{"n_head": 12, "n_kv_head": 12, "d_mlp": 768, "norm_place": "pre", "rope_base": 1020.0, "attn_scale": 0.261, "init": "normal", "init_std_o": 0.0, "lr_head": 0.00708, "grad_clip": 1.0, "schedule": "wsd", "decay_shape": "pow", "batch_tokens": 32768, "seq_len": 1024, "dataset": "wikipedia_en"}
Each number is 128 + 24 x the weight over its row's rms, rounded and kept within 0 to 255. Layers, rows and columns count from 0. Numbers have three digits each. The size before them is the row's rms in percent of the matrix's.

# layer 4 attention value, 384x192, rms 0.103, rows 310-343, columns 0-47
088:139139114164133105135124094091127134128111146153135102117123137115094122111134138126129118136131132149178133142135131122137113064146080123151122
104:102117123120122052143131170102146109139158141119141107093156134126122118146117114160127101116095075125067124145127105153105112164147133135130123
080:135112121160130133123136076142143174130183092114111121125137162132106155132152112146122162124127150111178121144113129113141122100118097135143121
090:088145136086124109117126133120135125136141137127132131107148134104144140184124133145160081170091067137109113114126126102109138187143128114080128
101:128141122085133162119105126144142117131135148140146148158165121109119144113136149148143098149133092132114128114130123109082124098145159117110123
108:123129134162127111141160075142114154134158127093108106128077156146106135138165127145110155121143176127116120119122112140135125124099080139152126
095:133146122050096126142123079113135147118142140132098134154141133111130155132140145161125097132135134136078098095129106147099127154127133104070137
090:088131138140126129161153079140126118143132119092106113103104121135102141138148101137124157142145142117108135145132114135124109147101087158171125
110:134123117111114102133127089142091136121122132127097122146108145127123125147133137101120133129147180147149130086123160140142137138072099133134143
094:124100139150120059143153104100118131127134114121100117091109178144147111153134108140120142112114152126116123161114114166148108140119093147122133
080:136142114100132094153106139131106097129115128145116136182134171133123113122122093135116101154120142147116134068101090137137132128095166158140136
091:119100119122132101126133151100143147119135119153116133146103169140078132097123117146164093149134170127098128143104119111109111080136142133098121
085:123065136131138110142144096123124130128157094109133163140126108128151124110168123150139124125117149137111137110096131088107177093130091120126118
094:132118140157142143117126061129153144134112142116132120111112152151156149122143147102123101134071117123165132118150078141130096088147126125162118
095:115156134083113172139147163129114097113131128126152118128173074099098128146106127119118180110157141126112104137138172113128145157132135139140131
088:122115128145132086101127092106129157131144145112115155099116178137138121117125112163130108140098135139132154141101075141134140046161152127148118
085:111110120134130085149129117102132140128109137134121162140119158139115109094126094120151119140108150117115168135080089108076141108136145153121115
098:110073121088117066137135135104102149121129144139133138125115180135155112124100077133130132124130163139112142132097120125102128079125132138131111
096:127116127125146090145128127108142145136130122151113124149096185145098119083137110111182109135110134123112155128090113101085095092138161143120121
091:122119141158139147084139141116097143117123123117143096134127067110137150171113177169137131117173151121158119149160186110157138123099086138097117
099:119112137158141154100126133137107132126134132105137162138112112144151129130153134111113146135126167143108126076136095150175146118134070125123136
102:152179147145127140174130123149145105143129091133125124136133131121113135126169140084149118143085097112133124094129140102128146190143147114131151
091:147144126177160154111107144143141119139113125118106116118120166134123141136129148140154132098136083120129141124142141130157101131096151125150141
098:107154108091134170123138174121130118125109166140134093126135098117091143138088137108144162143134121134118099156143131121110105129119152133128112
102:121143151141139183098129151145130108121117120127127128109127071133148144141130151117102130109145103126130109105172132162163137192088076119143147
077:148138129135143149112130096160135087131132100107139128129142103120162120170138181116095143092153114130121117103157152145179132181112085115130150
103:131143136136123166113112126158119114130108140128150118105142078112146147152140154103087153119120103134156116120167126133139140183097110103138140
101:123157143143127143132124140138130101127144098101147136122119127142125123148140135120126114135132123109105134084136145170185112194142124107114162
101:137106107119099091115141113104129167140118156162136112133159154115134124157111101178146138131148107113142147205107153109092136122140155111110107
108:147146103128143123141110098135146136157105137138147086121157146118124120134119135089149153135087100134163138194124131107067107133151182107162127
103:160125107121119114120129126108141138137117135166138110116133168113106106119122113120171154138106120127148131170104146086067119096143177090134120
088:132152139148117166097129106154109133121136115103144151128144067118178130160138154114088123138146130129155128100158145151183149154140111111134147
076:109136114073099113109121156128120128122124185132107146104108129130151122103079097117096102125126142131117137116095078151124115115129128126156125
092:104083122112130072117132143089120155132129127138111128151120138120112107126127104176168132121140181131094127156112148104109142080140120157085111
# layer 4 attention output (transposed), 384x192, rms 0.107, rows 310-343, columns 0-47
083:125138124074153135125087130140134072091126172118096124101131167096134098103112101106115145090110130072146126119140114165122119137138108111137127
103:154138136156139167168126106090135134107139128160123142151151119102177157106125080106139161133144105120133135129077061124143113136123159111099120
078:073121160041084148141159129161111099101145181119113142073156172106115112106154160115103123109161140104116153115137120142153117137119125114158110
088:149120088200141160157075130122125122119099107205126099147172106130148136136161132116138159131125078124095098149107132094134125129096162113154151
104:125115081168160126142078152130127125146097086177098093146147124140124111118161125092164147140115114155137133144136122114086136154096126083171164
111:096113184039111132134175119114132134101152158079131145085134154100150101135122142131081110122129140132121139111154108148159105129138130155128100
095:161091100171140128153123164106123156115102109136114125134110155152142086116166119124154137148136130177143132170180109108140102146129110138155162
096:095131168037107146142183105117152126090165168079118171098149122103130103127095139143095111093145123113138108117132088117134085135133151137114105
111:128119152075124089074120122142099148127126154100140130120118153129136114150120161134076099106106150132118126132154153148187138100157110165143142
098:126137158093107153147163099099125104090163171093150167108142137098139126126093109151110134114136129097124126110122095153157110122152141149107101
078:139108139114127126090135146120131156135144155125116134117144105101108129128119121099138135085113090134149126152143118168127127096126088152125129
094:161140152116169163092101081123120102136120162123127142118146140100143088152127129098116101075082101095132128089100125116148131141157095125135135
088:163102134138155147093133123103124113152092152125157113105119160122118102159098125103143063112067121132118152084119129124158149114171093116106128
097:150144109134108141121115175133103143107120151118108121115131126104105093094177126159119131134153166145110059156166138128132148123102108130105105
099:091100126115109077156155106140174123126135106120142161117134141158126157116094130127130135122139123128183181115113116142136073122138177133162150
088:138148111125138145132130130078113119109132141131134115121101110077108130113130088141138105118133126116094102131118135165125151106157065157092097
089:176141147095172161127155100136144107163145157100129126130160126099138118157092134098116107107052089103118145094109129159158149118157111107115087
100:149148151115138129136138104124144115129121165116122123105118143092124125155118104117141075088086106103116140092091109179151155090174099127105117
100:183150156107167173071090094120143111145134184137130127112155129102121101132135107130109109088084094097120097096101118126134155126151092095100117
089:074109114136112094146123110149128101107107143136161155103090158165163114136144138123140111158131136112103130072112120083138093134148146130148172
093:136089080131128115137148130095096160134075114117114111134092114146125137142143157124137076120101118161108134175142147122128158104113106186127124
102:157119138133145137084109125133126130150125121132158113151176113140136117148097145131089149152101125141162121142158158087131129146107141115131119
093:124144126127116160103072142131102132111161136163112115137126106154131140098176140138111164167171144138116092156108135097069141169091142106118163
099:108128141092117111142129105169181123127150128133124185112140116155127150094127114125114167113141102102170129110112099138121076117124175112151147
100:107095105161099106144139139143109169113115106137110127138094142147123131098151116130163148149174162163141104160139117088112110139117149127146161
080:109110105181104111130120173111095159111095108139132094137116123160117129104155133149142130178181168175132099184170142082104133148093156138132151
104:091110119130088089171162158155137164129135091123122133142105116170130156110131134151147161169177151159135124161159136141124112119108162149139131
095:154140116163131128085122109114094147132131073158147103156130088146139133170132140143112131171130115160119129174123162062116153166080136149121122
100:100183162108117121167125122145157081139178144123166151124162134115134144148109138131093151154130116087099156057106132173123107130136163122123111
110:122167154088116121137115141146171107138179149121146135135171099146124155101129123181076173148157128109131122102140134163111124118098155114087084
101:115158155084150145106091117148174090135158155140148143110161101128123164119104101145086149121118097082145131073107128173118110114152127087097123
090:088110090155086078148151153106108156115113075131163105151110120148120145157149166143124129159161144175129130186172151114131124127100131180136129
071:162135142124103129150153130149118179125133122122070127155081143111144117124171085128167125090131124107142087136151110177118130093130090183134090
096:124145129111164142131113090129126081125109164116148149101144140112136110158107134088113083100068086098113163073083121135153132129158126120146137
# layer 4 attention query, 384x192, rms 0.117, rows 320-351, columns 0-47
078:124122133157092132155137102153081137124162137120109111111133100156121089120110134109161103137134119119137136131091133164149161147090145118159132
086:141131124144144107096116075128113111139135144119120134070145085124139164138122109147107091092102143104092100120138095130125108103095078123135128
095:092115165115140104134147137133117163170104154127132119137107122156114147151154136156173134144154120094095131086141118109106129157073135129097103
083:110132122193156149118119135151112155152116140135114114164117101145125126128110149122137122132139116131133151119108154073139108139093126123122116
092:102149119109128141138128113163148096095103135093133138122125132150116133127122115118104132136102166135140144109090095110149119096171124092123161
093:158112140111161102096098153102153141121142091149138129132112139087125130105133131127143122106177140171098109120113143103116101134128107156163133
100:139126146111098113164116139153108092110142142114132138172158132130101095131101114168080111111101095113079095096144150125132137144113130097147161
106:061120141129089143141138123134140123096129144088158154111105146174141159141161135142132137158095147109135159137105096149129079168149124146116141
093:145104113129143099118134150073161117155095122153120117119137133133078125142154098120108172140146130093140125161155108130106081117149152131115099
092:154151079114117119124132131159081152140105093171070116170162090122089119151101132136117139090133155119130101124171123112163167132144096144151141
088:099165133130064143179111120160143169113146125090182136128110144142160128124158136138130113132117107143099161106109108141097171180114136123148131
109:165098155127159101105141145070155149161129132124126141137139160143108101113136124134153165118149129064158128158163149134097104139146102154104080
110:119136109147160149093137128131085107110115121117086122144095150144159164145103110110143119144094112156106149112098125137167096120108137127135164
107:169098155104129106090111158109131100147118139114137140211134130172155108120120159091153150154137124091150160125098114125131073126128122143154116
106:144123140118099087145099098111161139099105133137164169106134119119130156160130153106091121124138143145127098105159141138122148118170104096110117
097:135123115145175126092134129113094099126121120100067112145079150144141171137113120113148114141101094123108148113108138138166075113128137129136142
099:109111128167143122122106100128129138124140122108153128151134083106119153143123167121123098121141139117126121094163155124092120165149111131119121
097:110126149162167106130143119096155145147108137118126116133111127125118131125108153083142108144122144115129115146131115140165075120165127143141112
107:165147133103158113089123131059164092169114146154101165159128124087117087144097117113100165125130173082175133131130135113117102127150118118124097
102:167088130125151105157168154112147104168115132133111121203136132114122136144136166106150130117140141129143121138155146128126111126146104147165110
101:162129146114133101117142164143125110154102118131132096086113195163124119116154105110135127118106138166116111156102112140163104075138127131150140
104:181148126114125083097098135071133096136111177158121149105140126118136084150103114106108151132123178120200118120124154119127127099167117123112114
087:157104140136163105130188149107148118151091127144104129140103152109152122133141135073139138156139121125154128128121132120136103113139161122140107
111:111132118171128149126130133156143124155145112124138134152140063104090151084161117154132109115106141108094124141156116121088130163116091133187132
103:130136129106137124098107138089132096133121151153127194137122128097122113163099092173087162128146118071178138130132149117113126140096113130098100
103:138138111108095105109101122141148113123134128143095145131147087127146108127109129144129146107103137114144118117116128097070123145132083151162135
104:164138134104150086096124142077144104131094152162119150167144137120145101167094144090111128135127173124189111124120152124121107097181136125104118
107:168112141140175113117149147088163090181122127151140130163128113116102087111109141093134116120133152076167110133137125127116112139135113142166087
093:107123124163129123131131132111110141117100139121126116068089150141147119123139139111116120133121137150121123128107133141148147112159132127117134
109:098126133130127161159149106144096171104131106090142093112126155145152182135149139118147117151145083177072141141132103161177102113133174126122150
097:126119119118138124147152170122160096118111137109148131156106135113093135170136158131091106121153133144122107101149162132129122154112084133114109
102:144118118118149118129160150124146102153138107109148098131119144111086118129152135124129104117151166157116086130151122135108135112131102126149118
# layer 4 attention key, 384x192, rms 0.117, rows 320-351, columns 0-47
085:120087128128146071185133138135122115141098158110113104109121111124124144125089184141115116146142127147127137164133131145135070090122104102122132
079:128113115152141140116117128133137129126098101172124161115134126138171139129123103141119103138129092088103137078124134138162115123158121119128141
080:118102126144142165101147162170105139130143101137178167109141120129146167171103137145167141127154080137106133154164126107168133131096147165130112
082:120117151143115128112177071153118153135160122151132107097114133123123137133159109140110129153127103113099155147110104099081160166104120130106122
076:117125137148103145127120158135122130119144108105132134139132127146124102102127128135202119107174057142128145150145138159104125112110141137160162
090:131208155106096102140121143147148114117171119127113130066132142107113120122111116109124151143120134142069164143093102112080154115121155100144151
098:110116140084114119151178123116142119115096129148161103114114102106118124135097163138144127123179153127101103108138154158115140111132100153127089
088:091100164090127130179137090145091130124123156101147111116151171121131160117146124097135100148150090155103143114111116142093118153148147131130124
093:144112141091103135076108164094130091120129107151131161117093148152178092133131114145107136170118122153168160143096085145120095096095120167130137
091:115104143080135157129143124154118128138108160108122105162158100138137098136101146151124173089154103139079064102159144147173172149119124118137123
107:147200108158129108118135104143113153138169092140106073093130135122106133096145121146177130149106131142135150117088160126097135109144132148097164
103:146093155136136134070101169088135113140121094146137171119113138157166144141121107118106147175144097167147166141080115132134127115060136139115123
133:109144100149139126147176099156093154106131137131098072117115112080071138111120134152185096093138141154101078138162157109096138129167122128121130
095:164150139122181124098124119122112112131090106178137143149132153121120103101120144148129093130173111132146131132107127099122117120144147134149153
108:106143147103099127153082104129152148126127152121133110135142127141138123164128113105125173122132130115117126098129166124130138112162152101100127
102:127171127139138128130165075143112153105116132149124085090114128092090120126107144150139090101144135152117103142158149111108129116140115137153130
105:093101131096136123095131143104087091141099119138107163142125128098156103158104133109118147104102165161165097155104135088150120103103103155096132
097:127099112147155145092138130143109112114133066154103147152089122135133148159169168122142083110144099152134140156148125103116106126078087138137155
107:133130166127141173095091130116118098091085150122130185126108131134151118141125129141094099139120082133108144157144081085118101133083117094148148
099:137111140114159143101113147114159134152103118155115152167169111091137113100166120112146131123145132070109127169140145126114109100097121109150113
102:178162125153150109142134115158181165163159085104119080128134122148119136117158122138170134124149125091119159089177166145118125129149134128175090
101:131144182156123184090116095115122114109117168108142159089140096125144129150098112154077176140110102131113146109123141117140079122163126113134094
087:138149139129171125124159156138146108138116112160143093157106114099098118115139154159177095109133119090141132157146147100126111120103158159116128
103:122136089133121117144104142153147119132107107136096172153113105107155143123161135095147075113115129109122151163115126116111161115061118128106178
099:105117152098094163128108124101114110125093183119119206093142127152158089167083094162073091139106101125124147118118084109119115142120168116108122
094:157149136115107125125040093161155103120123128099138163104121110116152160148160131077141143173135123134110156135119099143145130123140085084144151
102:142113185150168162056115124115117105130109169135121120134141129119154115130148116142087140144130106130125125123131110113132075114132116098157114
105:126111139110148153093102170132146111111076117140104188137118119120161119153160152119103087107154085138117148192148104099120117116071109116137133
096:137133133173109132125158110138080136103179115136130097112093131134085156116091151122125126118119114164142096085126155097157140129162121143144144
104:139119096144150096156192119129136157151146104117131083156122139134097158098162138124176130106117167137138115130146170137115132126143147176108120
095:117093121105189125123138131111116072213109123170101106149171116108110104157157119113174136138133115063135084143122131146139138121125143124177101
100:141140137135183139106158170157174105163149064145129080133144113090119081098149106116156148133138131076135102127153183129119134116114132121157101